Each number is 200 + 30 x the weight over its row's rms, rounded and kept within 0 to 999. Layers, rows and columns count from 0. The size before them is the row's rms in percent of the matrix's.

# layer 5 attention value, 96x96, rms 0.127, rows 58-63, columns 0-95
090,204,210,154,224,181,210,186,181,188,220,171,151,226,215,235,201,184,191,219,208,176,257,241,184,190,181,220,190,263,203,212,194,215,172,179,193,171,262,204,223,201,215,212,242,284,165,159,187,173,182,208,202,184,187,173,222,203,229,189,206,212,204,239,163,192,173,246,168,213,213,142,252,187,204,219,238,204,128,222,206,218,199,176,193,205,245,220,174,258,162,119,220,227,142,191,231
106,178,261,247,218,195,196,241,208,215,157,201,256,231,176,159,203,142,210,197,227,173,218,233,210,281,165,207,181,196,215,239,262,224,157,177,228,164,215,202,195,186,258,167,225,240,180,160,199,203,186,183,250,172,200,149,248,207,242,189,220,209,217,231,213,175,210,218,226,214,210,191,200,183,204,206,225,218,234,199,181,248,178,225,232,216,186,175,233,180,148,180,161,222,145,216,243
082,181,234,238,220,180,223,130,183,166,211,205,223,207,220,200,200,217,175,163,195,231,162,224,188,188,150,238,234,209,159,228,126,237,191,192,216,169,186,126,163,167,205,232,181,171,190,163,172,215,166,173,230,203,185,195,178,178,244,197,135,214,204,200,246,208,220,178,177,243,258,271,200,158,219,166,257,188,205,227,175,227,187,208,203,176,219,180,233,220,203,183,198,244,155,204,208
087,167,220,162,206,229,201,175,222,185,210,179,216,227,191,171,209,173,224,205,219,225,240,245,179,209,215,164,229,189,185,202,235,170,161,186,145,158,261,180,181,202,148,187,197,157,175,180,204,189,239,192,224,233,197,213,221,205,175,185,180,233,217,191,244,238,170,185,223,159,208,204,301,193,155,199,228,229,270,154,197,195,220,172,222,226,179,243,185,197,237,223,152,175,127,164,193
095,179,260,206,131,183,227,204,211,234,191,232,203,241,197,210,183,163,202,220,180,152,122,205,189,167,157,191,246,189,200,254,143,149,193,163,225,183,237,215,221,237,216,197,176,166,194,187,214,180,171,235,184,228,233,208,242,180,219,170,218,161,198,193,207,203,188,217,276,156,207,173,187,208,220,157,181,212,173,218,155,263,167,211,176,195,191,190,226,149,194,152,205,182,163,216,175
087,195,153,191,237,213,225,203,174,164,229,251,199,156,228,142,206,259,186,208,233,167,245,183,143,183,248,214,174,194,183,169,229,165,256,170,184,171,237,164,214,190,195,179,211,201,184,225,212,230,209,190,182,253,205,155,250,225,180,201,251,208,204,156,209,189,192,206,194,189,219,279,135,196,169,162,217,194,197,232,151,195,172,195,204,200,216,222,270,232,239,202,220,220,209,195,225
# layer 5 attention output (transposed), 96x96, rms 0.159, rows 58-63, columns 0-95
097,185,225,192,228,163,192,247,243,226,187,204,223,188,145,156,231,263,188,228,182,213,200,285,185,175,231,258,153,203,196,186,253,204,169,255,205,226,191,221,187,186,184,218,221,220,206,175,222,220,215,172,200,209,161,197,172,185,193,183,181,178,206,158,200,180,174,169,192,204,238,196,218,188,222,229,210,184,204,200,190,188,210,189,183,111,163,180,182,172,171,84,170,193,220,222,183
110,235,147,204,227,214,185,158,131,215,202,218,190,198,189,242,230,250,204,179,199,174,188,212,202,155,187,212,155,201,193,218,216,189,197,244,184,202,184,190,165,194,182,241,231,211,210,196,133,183,252,194,183,216,195,245,167,165,181,137,207,168,182,195,194,186,161,216,191,206,236,194,234,223,238,205,185,200,131,263,229,174,242,176,144,170,268,240,165,210,171,191,202,172,218,175,144
087,222,197,153,225,237,176,247,171,203,199,228,191,253,169,262,206,169,170,233,194,194,213,272,185,229,267,259,165,186,179,219,251,130,196,205,180,208,223,229,220,197,202,185,206,202,218,209,193,197,205,204,216,215,173,208,181,237,256,192,230,216,252,184,156,179,204,204,223,214,169,163,192,261,231,255,180,214,174,230,240,233,172,171,203,196,195,181,180,238,184,217,189,184,280,198,203
092,288,238,199,199,218,240,230,157,241,230,224,244,142,226,243,238,173,200,229,182,178,189,221,206,214,176,263,145,156,224,218,207,189,196,186,190,201,223,200,244,170,217,203,188,170,234,152,206,203,238,210,166,191,190,228,223,218,150,215,172,148,144,161,231,213,180,190,205,235,226,206,207,238,215,230,193,225,169,215,185,135,158,138,188,189,227,224,239,204,192,222,218,189,192,199,207
091,203,146,190,225,170,207,227,186,215,206,189,144,172,198,192,234,187,206,146,148,172,265,219,252,178,185,204,191,257,163,193,230,225,163,228,184,190,175,197,198,220,229,202,211,211,178,205,216,183,232,179,222,214,185,202,215,234,192,242,201,175,227,190,168,191,208,207,159,191,234,217,140,214,223,280,200,215,202,211,236,96,268,169,203,192,203,234,183,207,210,274,184,209,166,196,208
082,170,258,255,182,194,226,174,227,235,224,171,221,211,180,237,168,174,208,202,183,229,192,157,213,226,166,170,218,217,169,223,182,233,180,209,195,202,196,181,221,230,146,168,177,159,190,178,207,178,243,217,199,182,152,230,243,179,178,186,193,209,172,228,245,211,188,230,169,223,151,140,194,246,225,201,249,143,188,186,199,206,251,204,266,189,181,150,205,247,230,191,185,180,233,126,168
# layer 5 attention query, 96x96, rms 0.148, rows 64-65, columns 0-95
084,178,190,186,209,214,218,196,172,201,238,211,188,163,177,199,199,234,193,214,203,229,174,219,161,200,243,234,172,187,217,185,214,200,190,183,197,255,177,142,157,208,181,260,257,189,177,215,206,177,149,159,246,212,242,216,185,198,150,229,164,143,189,190,221,199,187,157,191,226,197,154,180,199,200,222,174,226,172,152,192,214,214,222,267,206,279,169,162,260,210,231,179,138,170,186,241
093,253,229,192,216,210,189,152,249,208,247,201,192,195,147,140,140,206,199,170,167,251,153,199,233,230,158,227,248,207,183,235,190,251,179,240,243,211,185,230,205,211,208,143,206,154,230,200,242,197,225,184,178,181,193,210,180,219,261,174,225,201,165,199,168,229,190,209,195,186,239,258,191,201,211,142,196,176,190,198,197,179,187,191,215,192,202,242,183,219,222,186,266,163,208,253,222
# layer 5 attention key, 96x96, rms 0.159, rows 64, columns 0-95
076,225,226,192,192,187,199,193,201,175,193,189,217,190,177,203,237,169,166,241,212,140,167,176,187,234,197,235,166,215,150,200,176,143,191,210,126,167,169,215,168,195,200,219,139,202,259,179,128,213,211,196,197,223,199,199,196,151,173,208,186,216,229,220,196,196,262,236,172,205,167,122,197,186,195,228,252,166,210,214,159,239,251,228,223,210,187,216,184,200,222,213,160,255,236,173,170